config.toml
d_model = 128
n_kv_head = 2
norm = "layernorm"
qk_norm = false
attn_scale = 0.125
tie_embeddings = true
init_std_o = 0.00604
init_std_up = 0.0372
init_std_down = 0.00302
weight_decay = 0.095
decay_shape = "pow"
final_lr_fraction = 0.0
batch_tokens = 16384
seq_len = 1024
train_tokens = 167000000
Each number is 128 + 32 x the weight over its row's rms, rounded and kept within 0 to 255. Layers, rows and columns count from 0. Numbers have three digits each. The size before them is the row's rms in percent of the matrix's.

# layer 16 MLP down (transposed), 512x128, rms 0.102, rows 83-189, columns 0-63
089:108147144094158140095097141173172082110154144078165135162133167085103113113132079136146151157162151166127143160141146158106094153085147055155126132148161127127145170155127133127087135115121151
111:149110119110098084122077168122114075059057151159120134142113093205185120124115174160210146111161132118114161109115113097138093135087098155136170158152174144184148127194108152122127181107112150
091:099162108182146072155108079105143133154096124140145109143138109143048043125112078125134125122142192144155137114166147094077115139114146106125113096079160133197158131103062110112095100147102146
099:124074102087129146166109105172126054085128081118190152073093138118138139144112181168137122155144133082117115089154145113170134179151097161138145093083099089140134199103174067128151120112138150
097:073148096136087120116099172072110111162093089106136172152090149172164093103114106166194098089160170156143133150088134119072182115169183132138139129078136134162139080098129127126139118142097119
106:149046128103146128084131090111192131200137149151184125130141138147086137152140123102123138077151167090158123127125091112171159185179104115135150162135146075128162092109108106158171134092148108
103:171118123149138131080170146163112110126133144113141104101121194173163162152067153161163151134162136174055139111098086118141114066058115120167162082075086115163114080142125137067172122118105142
093:121158072207163089098126127098104129119158148077151118103090190100120143150098152134139113182070074136135141153109147059135135093161106108141206102096128110176179140123111081161191103148070101
094:083141126129123113145167091142149133126168152084186119100130147075126134142073113108157158131176151099128143130101188108134102117114110132164107112211109126190172137128153100184153151121025039
096:130167144126121118120118091171124126103133122137047094128086137163158100178118123141034110080146156143139113114202151164157199157165105222136139131126109141169117127075174090154096146151207173
105:080136108148148100142102161072204164129118122153174082070120098082095142166084127078158088103179118123098158152160117145104132117072137136132125108132085183120110123125106068153186161173138127
112:092085124183129143181122068096104136139108141118151141103159131113160130131161157157079073119161114169048166089065152103122174142167114148124079113137144128171138086146169145110170144099150131
110:082108166176137170128074094142109135080173154153139136197120139076140115138145155131078129124110113166075141219138119130140127126142098178162107098151136045179126096146194141102123140111104082
106:096134084155096083136166170079065117154150154079168130135130159129128205070089155091112140126132115136100079127136191171138149111137111184139152117098120170136117112120145185127168098154135155
102:133098116195110160111083127121136165077115163132081153083060162150149131119118120101101136145112104171157089096127151073096131171127126207094193118134073127147106132188127117122137095131145125
091:157198102055176106112163212146213061124176099157142149128173164114113160095172093124166128119127119110156122153135138189179114125157156078123124133121062150175151154134109161119090117132071134
094:146151120124228150118159149141140094104060152139142136134115143085084113114155147174134108049104121143127123174092172101125075081117117081178133069135168160138141111142125074164148096047170158
094:113123145089056102150154117127111110098165134120146107113128097100153136158094097132146122162164119154154131143094111123186123137105122140121098200112143123156197197167083125168160098128110165
098:127108168147118104111078126164131131094066113064151144122135107101066115176116130108124147086159160114145167109156109094110099150125118174074118137118133117155200134139175180127183072150157135
108:078133132096100153126094141079119098122072122097086134189142155093138165043183114142142105088163146106161128083158168089160111164090082119116103110165119172103167171154124139123170174158142177
106:141122152162141091140124139179152112108107090158117214146037151189130101139104158131108141111134144157115148096082097151098128122112145143183081076164155136109128145138128102099132155141088114
112:135119092105135129104169116190110186189100111126087106143139154154089106170128170102177136159142202110084139112156125102121092159099119078116163119129144094109143119155114123070098106083041133
106:152123071121121140051134134148078085124183131148100149158149076148147065136139134069135113131114103174134105146155108112132154119095144199135159125132103157119136143137113180117104130115061123
096:120094204088203165064132142123192060133229124162081173102128123149134154093183134098134117125123151143091107146092077116138178103155141168128173115113158142144122165108138068092125146124113136
106:080107187102112129151163099139143120107116106107168117106184178183170113168175170167098136104109146151161179141127168121074125151107118169059162113151120066093104170066081136147152119118182160
091:136146095148130153126141105134123119097114136146115129142104151161133161096116144154155076138157111113082203101097090154108168111141118075093181139136106153173187078129117074089165095170032132
113:185121188126126147096161133141135106165228166178145184115159138150154131105137120073143132110114152110158124112165104132104130094109140208146104117132043117193159078173107125154158147160189139
109:139148147121113152167125142175120149107145106049087127114125170097190159157075138120155082159136122129079144147102114124164122062126082170159131102178137153144166210082162145085122108130149140
093:150136175144144151125115160112166109135149187115136094135091160159150118141178111127118147128159140128158097108121188119221045115115141124108175085092116165114091149182155148109049088162061097
091:090128080121209115157151128136123149134108145088140146099179153115121124117062146128148105174139162134123161139112141140134161103056140125103124141123213139104072140206126074131109085100121094
097:152096100080093128088115201121146083143084185145143141101118115134107184071041101067112098127118147121153184089117160171118099160166111081138100156090070078125103133139098132155132105126159140
098:132142098133112111114121079201053075076089168085107158162113136130107095094133131127112099123134108120085181117065196126101105079090142124123073165144113137085161138136170109156211133162130058
098:105054171162176131175094138104169069155121113185140126115165093101143147201102122151167129125143107101153115114141118150131112090105136123113123105146139228096143124111175111065122150125085085
088:126106119106159137141127151104155145126092177104095165120083125112073181106110051144138137173161102114166132130121255159225143119130137071147100133136124092130121082116043118114108162140091136
087:093133140154144113147126125154145081146121164182165205116111105175130120164127134116107150105062151169135171113104146090144145083136168093108087110138126158142146102153088106121114148101000121
103:077146165163117192160090080183099151164135044091092159217122113096125176134102136108132120196191149152142141151167118114069103129109118129146117131082142139178148127149139137141111100126021095
115:144149091128117083064133093118159129134114117111147110115114133125122175077132097102114125144124132164117133173150092077086149176066088163200163148107161179133115109093100108132103108139152172
093:179161126138098151097084115138091148133129131151137126120140099156182139165135126127103169109115174162159125106151133158106130129124138129124139190112094149135140176154088162101174148151179175
106:097111125029132172100117139113110166138183109118131086106173125155105136196092152109131096142102147129120142117136122095099117112119132108168118170101155175151146136087133033158128102095123097
117:148135115149138156171124101166129104061136109110163072148120146106236132156156109086078093165095124125140129204132080127122118175152111157161076082102117111101088164132141097141097106109231133
128:149144141111152156130114151051104186170083150088102159154163134118127116198111183069129161166129054124097099154116141130101095115107144087229094125094127159165125115069193137098133141136127133
091:116115144121113200101153101120105161135083129121098171139150111152095096097162212090151117089186160195178139156080147167106142107113144156092078151074159067135117156155074145129149159132131105
085:164094130146130081114091111111129160121107135108116220102134122106173124129190127101135117172129159073130109067112114116156157092144099064097120119158120119166105158111064165088101172075109147
100:174107146118112138104110170108167132101159203102136157043065061097184184076122157116137148142129109147166109141143108133145147075050141124130172110121132134131107116175142098106152136163133146
101:133166160134136153105148129108136094134121100150108156126137090209125164073199125132073101136115109125177104170134167151096123200174110136148075140149140099103092113159180116082090140103137064
102:160214085128140149164135143161058198109126140103113090130143080177140186158139187166103101119153119139080077107115132119110176139172138109127118130140096128113138198117159109171121128104103093
105:155152146104139152105114139087082144074129089105168111107147095132116129106113136099141118129103116113100158105182143161135211101124175147173134111153191146087101110090098142097108183071107074
091:127115127054112110130087129135148146141152112137098140111154078159177141162168157132126089096149122156139074116118120151184104119147143155081166099144154110123087155131114103179120101123061140
101:132085186153126091126105107135127122090099153098118057125079124084134061142129123133053139120087130095093123170109166145145180143100163102182158121152146169173128094139128108159109174161179145
110:095073121126102123123111143143175168097107201152148110164145131094129106138177100150186110143165145093128145174145162152155147119133142162155091091089103155112172161094147105092110087161092138
097:107166170174160070103124103160152132194092066124141102167131118119079126119155189066139123131107151117128160126120173150135079104065116114214134134149128133070166128190099102045083146128089115
084:122116141177112122120087115103195140113089159128127116157126096112123151123127115133104160155173106161147098095089155133106136128089150230112111112095114069099153153100087114185118079116048082
102:074185184162100146094117109062140110101118133188113189126150118108163115127084153078118143117114158164121119125183168106144167151124096182165179119101132133105111133157150057071182072108194144
102:124171122149120106149169132117100102157112090138137152115151113142134113116056105139140121116188131107141150177149127117179158209063132108112151150106136135132131122146101143199112105142180166
113:145126166095159133117171148133161050152131086073100116178119146116135062120118113142114127213120138141145118169138106065081137140141105164172128141155145086129151133201147132114116104199179076
103:107132102107112146105180135072098119153135083116125158162110133087100108135075133149154134162144120158119107119123107060135142160099177131123214092095153129174149115136133115123087132137183101
100:123147089166144119127098097084168169163103117106164096119064074167137130097117143115154212094140120102074179133139101170135170068132110121104101071102133110145135112169141078133164071135101110
099:114135111064149098105121152157103117146129137087150131143189172157157117090126149136156128126143156150110119177142138130160145111139172085111162161077172087092146154106161151079124141129147116
103:116154098153091103106143179165146154121115119075110142119113083133133156130077153163153157126151138065134126189164091183113121137123108194184132151113121147147123195088105158132139114105209135
102:123083125094056059100144082192202148096079092106119154097122090138092121101121147101074163152154094129129137109131146109117072163090144156112110150124149117121111201125180147173125121108207109
092:102108124085143124118128094100107109157107122103144094144164107105135133136111144153101175120042100176158118155126168107115130179134167098126139155170159127121134168179119129171175097098255134
116:082174110136107112125112065195102115119130152111098082158198153120122116130107183145087138121142156120100139090084106108118139107149108163136135088162064097075163133115136109147158119165191127
101:128136119128108175092129158145114114145139082118116114193125193159094084131148118089074113141132121123116166133082154102145163142176159113123131167137176128136094079121102153136196072125155095
095:116112103134143177120106106116187130198160109131168124124126133143134117102138143094111084110069094117175200135095163171170127145127099093107126118112158157115125088123089099210125108143109202
095:075108144134129134148148088150170114157112140136164144081130126126028160117141097126102115141136147127114128175147169199187149077128180121139055142128150118118142098125115096099165162115098135
097:187113105089125116096137116098125162158114154230130148143105131151156116109097063069172158173119116096137068105130108111126169110130134106109094151138025142099111121153169132162103178152210084
092:081123155174115117176128085118146122108108108162153126139087159156169099135126212143094096113068100171182121190118165147151157146107138161123141121158080130159047110095084158165112079193092111
105:173107139201064126091112079104169190122179148133159098134099146056149079160096201160124151107082173137184094133137173151103151152096168112175135170090110079166113100128137114198104119116180133
095:146155163125128106109102085103140130127170115157162085131099145129079135119107150155102131191115149083125156141087178110068124120074044111101149123180188074152147136138094210176114062143107124
097:089185147090153087128108100109127141109105160096121175100113111172129121162090134148111132128116170115146162128087123107166149123121062125116092174207139152157207082190077158103099107102088133
088:119161085119160170160094201154104167162124112219082110099148129107205127119126116133126152115135133096077103092072120132091095146098120053123095104121106085166157132144102055109140100137126207
097:185058130143102084143187091160124096083203070087090137109132129124126094130116156176114105145130108070099170138138116108152129123083125179124159130107168149179135177050152179117108120078201085
095:129088058133078153096138171135162129110077113140077103142069174141130196175095087148173168123137146091146160091182120095110132113121190116154184196147116083163098123053079150170160122152134133
104:098145105089150135062160100089132124112175070162147090124106145113149159150105055101101076146090098187168114118107084176098119130122170093148125120128150140171153119131112143158034100087168112
096:138122128138156086170100098151098204106124150085111124111129118101128169145209151137063072111157092162111102180134116084144138130111092100109157133137120109212156104112060114132119160117159140
088:139137097123101128081112184162103074070083077112113157086135149138144146089165184119126116139181129148089172153117180119146097140106095184095075103184055103085147122121178194151156119101132118
093:108150112165084128104135107149091127159121135166178089163129178112180123166109062155134109171145132163132118131135145167150128158037198196164110141120120114154098117127084130170052202124091132
100:093174132118136127204200096129102073130100082150125133120169139105138102190062181131101170114143127053116157181156121102162155132106144120177081097164087124127146127126155128126140140093094126
104:148127134155159153139153150153101142127129133103190186105146059096179122083098108149149082123117099163086099135095164095119150117080151134156151163132106106147126175085126063123150132130094089
090:083132126154138089151103197098106150136170115122036125120134185133142132123155140093112053099183119139169113135090189095084161146132120154173199135143142090127136184104124153147114085131070160
087:162124130105108114095135133120101154109041116089114145148178116142083115158128099205146120113137136099158144093095133167149143084176138075150149168069158091098129152211135141126058111065107206
096:108145155201140128133094093126170079165115178101063140171135119104153128139137133128097100171135117172120094129178194120121156127089108080119084174113106103199137169189093144176145137127089126
099:112062147168158139086160140107145135165025138159099097118072128136137134163166107146146145143127107064129149114175083090151165099131161049190114105096159072167143116166089103096127101150162125
094:125051075085097100116167173154101130067127153144116108135131173075081119140148148117074210099201077143126158156067134124130093134111098107154141112181118130135139170074059112066152110157123172
106:141086086066127113158130123035165150145162127142102111153149175112108139083140106147112102110167149165078151097116134123110114135157083123211145130134134188092186122130101139134091160148124133
097:133109093119133101144096141146106087181120142130093174115157133196079126095106211162181162079161107142123140132151121135118117137164080099146123128081183102064145131151132101091119121121103103
103:134109141113098129124162094153098139130157145136137152113136130109062114135104092142141150148133104130133089129103149133147123097065162250177116098108075097123184160161115124118117213101195113
104:111163143146153148145084100107209145098119135138067175157105136111152181100125154138152150149156123130181108170118151073135176095150142208128165130028147119043152160116128111171172150114132105
116:109160123095092140150085137123052096171137156161167162124073167178138122150113105202132121167163060137146100121155159095154167130106098158151123136108155135117120183169137086101104141170225186
093:176181175076142141132139140222104061095133105145106164141109117106056113108160171158119162114161085100109122169117131167112159125099171139118093165166137185109136146162184113094119178051117107
092:105118120165127161107154133115133105183099084151101145115149162130158098158181116124142147111123130103144124127234121089169159128131154067082119140104147124145085098160099131153059095156155097
107:124118156124089168137127114114120108074144140099113093111110145075121140097045157192098178076102158125169134124180105037138100105131130134158178108098136196143135144096111126122117120149127124
083:098144079124092150125146130075168123119122070130080108126143103146120114160053179188115135069097139128128142091165128115075089083127149028186169086116143215168120165124168129128137124149165112
093:145136118130145128166141215157151195116138136140109118155133149124139119166096124158156097157111105095122176168156166102135167149141078125137066115149072059125115154106148121131152097160048165
106:118104150095154129065140200040106197102120178142187130139138138147163123109149107165110140190117128110110097122117150093089131121106129125187171145074150133111110134149122105172082141064137133
112:148099159173121117130140096164127150153113142082109147097122140100172110144116113146117183143101115174115201108090113156118144169199107173186124147129098172154084086152117177109136097133151151
106:158101132112180131155151174119142120132138153151147107109130102149098129096129119135133114092087152137122135136086097086127149175127170240134181123085113159187132086149137109133117091124230131
087:144048210155121167161139129144184120091092153112070173137148134162113068121082172151123093138092148096111125141161117169136119207070099192140065127086085123100139124108074086139090159098092095
092:145127137062120146176123100140082072152105158137138099067117098076138152093103137088090095087081153094111065163165130159172171090215134144099104176135097161075178181106175131123133086125111154
104:147146135151111142156139114150188133147126101135069164087109104076062137126129147101171109107130138168141157158127129101125091103114155202094190232144123119143099166112108165129108101137040098
097:107164154129144073184164115079122145064155127152117106124064166113082131133193111125076155101089107143104161173119163104136090133132099183156164122165134143157089074102114147141111091126112088
096:133132131157145124160121139100180170080110106118144136152092087115133198124168079139181181095124108167150150170156123151072135098067146066160176190149158199059055181074122140166134159141139115
092:104086084099157166114144182096124108180131147126122209130115065103093120162108081101126104072149125136090136136105084044173132146096107110079121134159205110117146139120095086135141172075124090
104:088099153084115102161101125183085148171164059120160069084162074141127094126143136146150160119088115142163115098166128109143129157117160069114118143147123116076155113152155102108165111144161130
097:163147131160136118140112083143158143201077118080140128163117113115143153157148152113174116124157135142120167124164146102196098128171087054113124116070155163190168169146089075118139092120090103
097:078115120180104130149114149096150095135143103139152096104111116120133093147057140113109118144162135152188111103130117093122150102162124139151186166198153186154145111148152125077126171137118183
092:205076106116125161085129089133114126139122142136097127096100122096111086067116113157136112190126088176044155144162184147117147158098141208151095063062149165103116120102125106072105173108121104
# layer 16 MLP up, 512x128, rms 0.0911, rows 84-190, columns 0-63
104:143109070112135188100141147086186066089059088085087126118066171103132090160148135160153126144089161168141179132095073145093109113148129118163151148077114141131149113096115111101182157116133164
092:117092164118120115100115140104144182141101148137099168120104122102129176104096136118139106096145144134145141155166154154162128105110108083159126126151131126073058126151131118186220142109090150
098:173142101105144093118150163146076154085107165115077100159072136139133101156145137098172154127085164153155085160095133080109111082118099111085142132138121081174162088136157132108118101118157095
095:135093112116167147148132126134193159131084114147191100144124119109148093188170108172140092088141104099098100140139079139140111152139118107143071127102078174166128115141107194152178025104191098
110:167143104092087135167158110108157125159094116111110133171100114130113121118099134159043113118063048140122114137069137153071110139175091167107087162106154166100076055104177112147122134130104084
102:208157149060149131148148176131159093150075066123121125134107050074095087150149141098143135127153149090101129139114121174131146133112101114130072097159129106142129147117161107160097097074098106
090:116126165117074168108148147179141131109148125088117125077157142141146085076149127192150167088184120107155179067158095093171060057108126131088074135163110161124070086088138164148119165121094150
104:167159099128146111114133132102163117133119186181120117111088109149180123158092114074082129157059113125140135127134184225146116147193128136106146135120089168137130139114093121158148143163056110
097:176112143126113137117096150206149139212133133142097192180124097117071115145084155110130110063145141165173081096118071149135143139148106153180049119152106127142117113157145149092088137148096089
105:112054113076134182126102190137127208096073093124126125110078157062113092124197177128104165104153113119184136163115144138100109116178132122134116089122205170058130183138097140070105146128180154
102:104121068155145159102153186129117092132167142107129177173082131171113087108121125170117135118117176146152159155115110112198071094106111229101081142104110103139183154180124110151136087169112120
095:144105113129036095215140182125138108107065087122130106065155109158144136108151147153116118131122118092133084061120127119101088124121160107097176100099118164076098147080109141165119140136132196
105:112187156157088061109116124187138124096112122147163148135117142114124125172099109084131156113123098084161144133101168163074108106113134130126107097132128118206175136139159126074170129243097126
099:138161157054166094117148179152121070093144114139123118144150060027096080114062164073123129141149172092112137093145150102134146117187144139083138091126139118096188140108144124152146149130086067
099:083116194135115108161125147136149158169134170166122103137164149155189163136104130124130138132054134081135162155107149137166152092124138088091140178100116155120068107158135133181181114146115170
097:134061110125149156174141165106096102107113123172080097135148168110173141133204180126145164126168064102128108148076081094128145111138132106062102100099153149120113102149134179114143109095105134
102:113138103149113094150137092129108127091117149121061103175088180173117135140143158057156100169125099102173093139142108115146176177129158213147132119117133178096155098143134177134117077159147100
093:128097127125143163127161170080092135111129131152071130119169109133113175079152121108106043168127158092130093066062123146126102140093178127168099056098169111162113108148160105152112140143123128
102:147179102137076075130077155065134180123220133157149142116183151086144115118072120115126161090126128165099107150085160117142153136124144191135137134129091129141081107060159122101181167163103139
105:132129157076191097150119133144102119082128135130122139111124064091169120119108136145125071116175101081123137147110112100134069159190088188110161197132077139159166123046097178097149116157142095
110:155118170180104170166102116135060140177197129143156127108194091160170112124156128170138116165122117138161182109068116135147111125100189216149122126170085134097130127093074095152173115153141157
107:101169166090103151087136197116099104133143153112126130133085151109140179184114093141155160174135173075115131120075144160125144138144107157114128117149204102107080200188095176127195144127126121
105:047099092089117118083114105089111106093194122073139146116123160073120138108148154155159113116113104197119139107129170134129132161149111145165099095096108136060124151164170191116143113137102157
104:090105108126132134131129148137072139152115045154182111161131118091125172108148093106083126152135145167151084140120073092174128172133142087130114118135159127157098143189216091112146107128140098
099:116130131137107152110107132105125126123181130095076125111169129148189106158132177106133156095066163138197159175133097130146121147120189118158050151165147161180124143134143148122154159104071124
107:145163143159094198128129098103110093120136141125098128126120136091098128138112181214147225147093142124145100109116095106134064083098132193117090084132144166204161079130166149133089123129162115
107:142171110067125116079137156080108152099142149132063146149139145124126180156159161138152137117168172146149123122171136119096119158172079115171085059092160106175122129124160133188170162170162172
092:082146130080145131178174120166122152123126068154170138119163105126123182106106162111168117087131174127106029131177042078078185138122109091173108157100125131131119087134061202125167128155067092
087:150119099134158151065182137089149114137117134083106130159142052117160152091162204104109110138100142184167076101068140160134076116118116112101136099055116134165178151149068139158100149144152162
101:154099138138178165130154136147122115150154183135137172123141140123113081079164110134155127123144162161159122057171078149129113151147161174158153054148118116175066129122122103084178164108166090
100:114087104186120096111162159116104099168175098169066142100093079145191158179119142057109152130127132120156095121109147199153130161079122195104150183075128116121113140158103160126150153121117132
098:106131112107130136116157071114147175161166166104173128129121101084117153112159123103109137138107117142144075099121086100090103092132138126104136082180144174124173195105143068128128114128235131
105:134057129160106110135110129140172116157132124159114168143166152123131153139154091181134169094100119123057066201090164102182145102135133139115114086173071145146105120109088101091203148135101166
096:168133079099165079041137099141161138158175097079139125134135152102120171072115108116098145187161082168169145130108086132128133183157143116126138154125098124096167122138125072126110104174152176
102:145071145120093100174123134068155166097101168169132073201140141129097147120216059126118129082127157128148157151118134145172142088127154208127154161206156130097127133151161109075141141123113175
106:111124186149069141129062133078123112107086120094174095103080074120135145142120086155134119081157134105122139131120096161115193109150126144095144147179143106176156107115112150098107101112096170
096:117116116145125062159165084107096195116108107116146116156113131118106150133099153093135119160126124079113111112084072180065126107144178165134170130143161101189085117122121118138164159065122126
101:138130095119069068152126113159081129127120078133151160121107054171168105116044146145032128138060177144141148101129155146152143129164124132166155109095126052141089091114157150096119124161196145
107:152146118132070163150121150120149118110130136164105208139127095100123119168117087158074102093166159149163125155119133158196121151121089131057162143139140124120143074086135140119162156144171174
105:103097136130106097088103104185157085098191079112179079133067135105151095043137116169122057086119165124113138105133145151147121115158099142024142128127117109098136161170063130124147154133083088
096:107077058078172152120103143131193054110108173157158141155111093118157203188130099103129092184074117112163133147165136108137179128110139138171132116127128088111117145105073111099159164131145109
093:157162142096144100102154142126118167105116122111168119160128167154113115097130095127151099081141157148114100161126149156136109144137144093138141129155142174161144133137103085209192110113156177
096:176131084082069119148144069104129106088129150098137076130119139115132159079115114125148089138116141121126150172055123101137100088135122104140178125145150099190147055130158186149125095181140155
097:170179083128151075148139104103115077108152124060129132175109109119098139056115154129137107131136115091237136123148139141070088142153087124093074070071128148136101096137091138100127109114121125
100:151049140161166150165129169083151084106101099183066130118148088129178100078158136075131070163128101086149132091126138123068149094131119098167162139141158146162096129094134123091184082147129168
099:145156139156089106165127089084131122141152143119166137141105173153115158101159121084044097108090140108107152177107065129133094113133084142130138112079099154167141110116089127155156133178092107
096:124129077191126139103105098125147148153096192147125158113115155096119106132088160098137153087110105078147130143141141139132166134105133122160141093153152105113105106146133175120101130152112230
097:118120149167122161111179124170092131165126127151115232135175077148120166105172107137144100157099102116139120150108088106171115072133109166117072172130098110114163116105152139143101147114080159
098:121145156076138163091149081172111177138104113112139175130144071130145108082108099131143070097143179152086106164150095179158149152201131156081058129139116089096153117110154181130144112100077076
103:105116176065135148170127099112079163018147173112128157166136102168114137084106127086094124123145097103116109115129145162091155111144189155101135108157162124190174159124124120119120123115103090
094:115154178130155156116125121102115132170130145119122112075164080095094124135165119148102070099083140140118114127107151086116162131230124147080172140171148127125110110149143168098100084161117118
106:114074133143176147141095135121089113131117133145139084100098111147149151160152131095139115208148138123179135156111070129155140160163096148147150100158085086070107115103132085235158064166086109
102:159132136065128104111138213167147211146159082177115078156093196113155154179143108137125124122065144138107152189128118119170094090179119196102117185127113126121136085120140074154118128117113118
105:083118110105148084091082184112195103095083147092115135133100145147164088067090150155140120102117171080152117122150110131083108079096097128129173131141098054111154134171188128152120107173090140
100:142127146133102162150074115183169137106115202136116096101154163058117131095129142137138144133106152104100127122160135146111053113099196136117074134105094187130177152106146169125122110099100174
100:080099094124125226159148060126123189127108138167147105065112157064069104100121162143123091138116094219095097117066128138129215144109112104142131143186161149149121130142115111131115142152182116
095:103124116124072145102127086140105060061149116095160132094159073139126129109118128088135127109125143135120127133117134158105105148117098122052084170194091147120115104137161149149110196145147123
100:125105152100125132133141089091197099127128130077151195112119170141107170086124175082115136050143129108143090114129121078109162128170194120143154133110123122121127080114139173115143146143157146
104:101138130116081196125161153170093111132081186126126133160148112175146148204150142151096092113063079119117186080080079160105131143147152135170118146203154162085144078127113165131101154147127119
091:137131134095160067117106104105131118144139138146141078170093128104163058114121103093170135129148092124139103072109132106072121108134100144157128115112095121148112100148132210109131117083123192
108:124132126107116142117117137150147166170155131161138102168107114118146120142113184150118138155136125117175089078102145227115074166082144121147172150084174111199174128145117123122148112149114101
104:162061134090144137157128106092106151157100127146144120160108091121192134068196127105148131121115114163188121140102111127170140173163129115099140168157143116104141067138106146130115131122220124
097:167126158151143071064077130176096135160152155126132158185086103138133127146129128179134142147138101108142179136153127148063159065147099102114052109132134119137159129123076104124139092125137086
096:147108185121103149071074098119129110128105107066200145153189115122161082126152172129113117096136153129144174108102095127163055146129097144113148140129169081187131180096162172097120100141029192
096:116152108143122156161073137126169127074121132119143139101101122082073149074126241137094137151132195110129123121110109106201076077127136081117163104127105130130149072085135138119140097093141127
101:132140076117105156073111120153137105129133144122085131132145086145091174115039103160144116127116126078084129128137154132124130057116136124132049098109180147087084160126145157065142176077121020
106:117128198148140144163111124104117108140073136150110128132095124174148160091140118128138147133180115183147137077104101113101129140102141152098109172165162119134105111152116147098176095150056144
096:134138151123129119108126068110095183134124116070080115118150139135231164129169143203050111106130155150152118186022145131096113158107128173120150106146091089107111112133122114168196138091057124
097:132118137113098089119141116090069132177133085219131064097130096141130161107137173143118114167137075094143122073124118107104100161145159112124162091062094121135099074094157087129077149103109137
097:152103134106116121155122086143142081115105090106144168132104087170107156127163174146096153166121115043167151178086126109067130168113135102146125143103091147124101117101156142163172119162112078
097:124104144124158113108106101109120146168129195148087080128138122070219115116115174141130154123141107095145152116054090171159170207118176145119145107132134097070115119153163108076108114109109174
097:096073176051125077064144116100131119159118109151140115141104099135129093103148121135137103106133111122059155141164046083114135117091115182152160075223029121128103147151179109117149116116140143
108:093126135068026104052133168083121123112120090141149145165114094114136111120072187122164114167126111136109137119127084114118140156146123223150089185105133119110176078146083088102116144159105141
103:136141166144126179125142149132094182188099111138116080140144165137111141099109171126121109120081163157159075104141133080127112112103135143123180145087104125119148192134180191145146062100159124
087:152066122181127163081136085093172153176135176119128071143126098134118116082124069122061134153101140139138122126149114088120143113094138152161116132105143094141111168139127156103118140129115132
094:114101101108139139174121200162176120149136094111137194107135148077105155152132165114130168077077166095057135135125118149129097170185089072099130100149102089090154159117191124131113081123171159
101:152149127127069109114102149150176099169098116209127163090115078139198156123101138139143106157087136137152175135104163128068105107129153110097170129101126165127113146115174103071166124127103164
103:141123120208128127023143134114131135116111134121150110205089110109159125110172132179096138096156136119085138131135130188109113096155132160195123144112143160113177106118129142085106129127122105
094:138120144184120133139182137124149110162154118123113108171140116151094128118120110172126131098124134143201081113134168136132082116111086106131082095128149154129163136150161064092134026162074179
093:135116114116116117147145129152196171099174164190145092096045176079116146101166108131112145142124042143135105114122141141104103166132122100138159104146152104126124149142232122155116193183062068
094:114131114101068182106178133125113099136133109150132161060136129099149143137107158120098147175156130105143167075090084099105145127116168108117114114139097227128125148068179105104123166136090135
096:110155114134116184122120070197121156101130135118098119113189151112154179131100130072169117194090135126128071154081116144108157142149131126153106133145074162091130103031137188095161162103177181
095:109194064172116152162094116192168089097067096140088140144109128113143117135076156114117124137070108170109192107143126129076126143173185094080096100130144079146181133126187100103143123144105141
106:182183094151143119153124117166105099130104182093132127098091089158164123157140103205119095217150166057164141153139110140183081120087132223110122122116140140152113054104153111157108101113119163
095:166166173125128101114107117138129122100126100116149081170133122129173177133150150109137128126113155164120131160155067116111093126131200129168124146145077168123056159139140135074197163072086148
102:140105077107107170135110087130118104074128102112103106173145095113102107154150193121182134170094132135098151149134075067134101153190102109126088098199125224100134138069136188181105115098107129
105:105153171130173133123169131158106158025133120117178159117150142102141104099107143152127144098156143142135082122142102077042147128092129115160129133122178146131151110094117147144123115182121154
105:101203140137142144149077090178138064116083132150191151106161106146214112098135160133181148090098132099100164096108158164108103127147086178125133095114127140136082101129118130127143143170129141
101:074101086166131200134143117112117211168157141170090107106134100164212110140127091104176125116169085129144113051114062143165147137140096118114141056106151144129117109129138118143113069137149144
093:110157105175137112170101110165075074130143137126114119088162075133137159078110186133123087058132138106111136173174168130142143125107108079123120069151171184137067131170126176157194159120133097
098:072103167173140169136065116131171163129142119151177142146184142092116136163231173136135105126124093118111109100034092134129127134131155065178150144107106092142161133113183142084147129124098107
093:081135109129126131100165150149136164118171062089140159146154104163127126148105125184143126088154183118207084111118103158146117144157144092126166188161131166115122061132122135133151104156174118
096:120146118102115158071018077083108132156164111092140173111119117135157164100189156131074168108110125083162101119107149117121089105092156100081143138065131124077075069122164119179178156060088102
100:147137116119142176076148060084128146126163088134117147144158142172114124080152134189112174116151134129109146170144126122157143179092136120163142073119097142161112066160148096131189153123160152
108:163135145193128150155139187149119058104076120060082163170077155131134118088168146132077159186092104107147126141065100191106133134090082155143123168117119164161134138128140165135108109127144194
106:146126143110163105104107117093096122188112112096067131151141157073109073092144139161107175149121038106183153119092140120089151146199127142150168120157166146085122128098161193147191099149072113
101:148181077117057115012071157133101144142136120151154096093123055104149113174135087100170105131160084129169137165125143114123126103160123094125138135181186125105163110097116164099158158138071151
097:117109131122086143070162090151038116109182130056094128136083127149101145093173139099119136078071111158131120154091164136063180103148084170148165142117123132096102104090129166102161123160045113
103:140156185106128163132101136139144195051147123139149109163135130125160092114172134162085138126141118183115110079159157151145113141187130204174072136147101118134093137132160110107098084135074148
099:159061162122197127062071076155170152121112173114095160084155025119142103124124165148221104138126153083197090149153113094122074139069147136112175122139138129084140106137156108132112121151088132
090:156153142114155156092109128118133130155124104173099130118152106115095077138077135120107096077093122133202166194139098174135108123119119107110097082121148033098095155186108106120145181112115122
097:146137094134145133138102109098110156114111133133038125149076096159152084097045143091154096066138196166117141173041163137167118129077167117121131163134154121096160137111122101147082086117151135
103:130115141127094149079126193096107117112103160172145152177097084153139103128157145133167136125112113192104141098119165088171083143078154166137130106148103134192171135136155204104124109077129129
105:133136187091113094146181080170144109093134133131122129144118137126150124116114099148160099077154093142084125115160106158137114141147141159168146100203127208121101136136104136121172105191191131
094:076125125146047108142100098137151151147124142099137113127108134055072117128094091113070095177120168170158163148167113150104121165125089099144111144066094156196141136080113136178156107123068183
098:107097162118123078167156131134145087073085101133138085176155157135168115133135120167158118124122137157201151078111139158093126108105159202123149148132109091116119070167107156141111075162090148
101:056129073119077133113118106096082135136185128121151097142164185159112142084119128183088178144083083161153176053132126100169077078148120150134160144107132158142171163092128150115153094116069168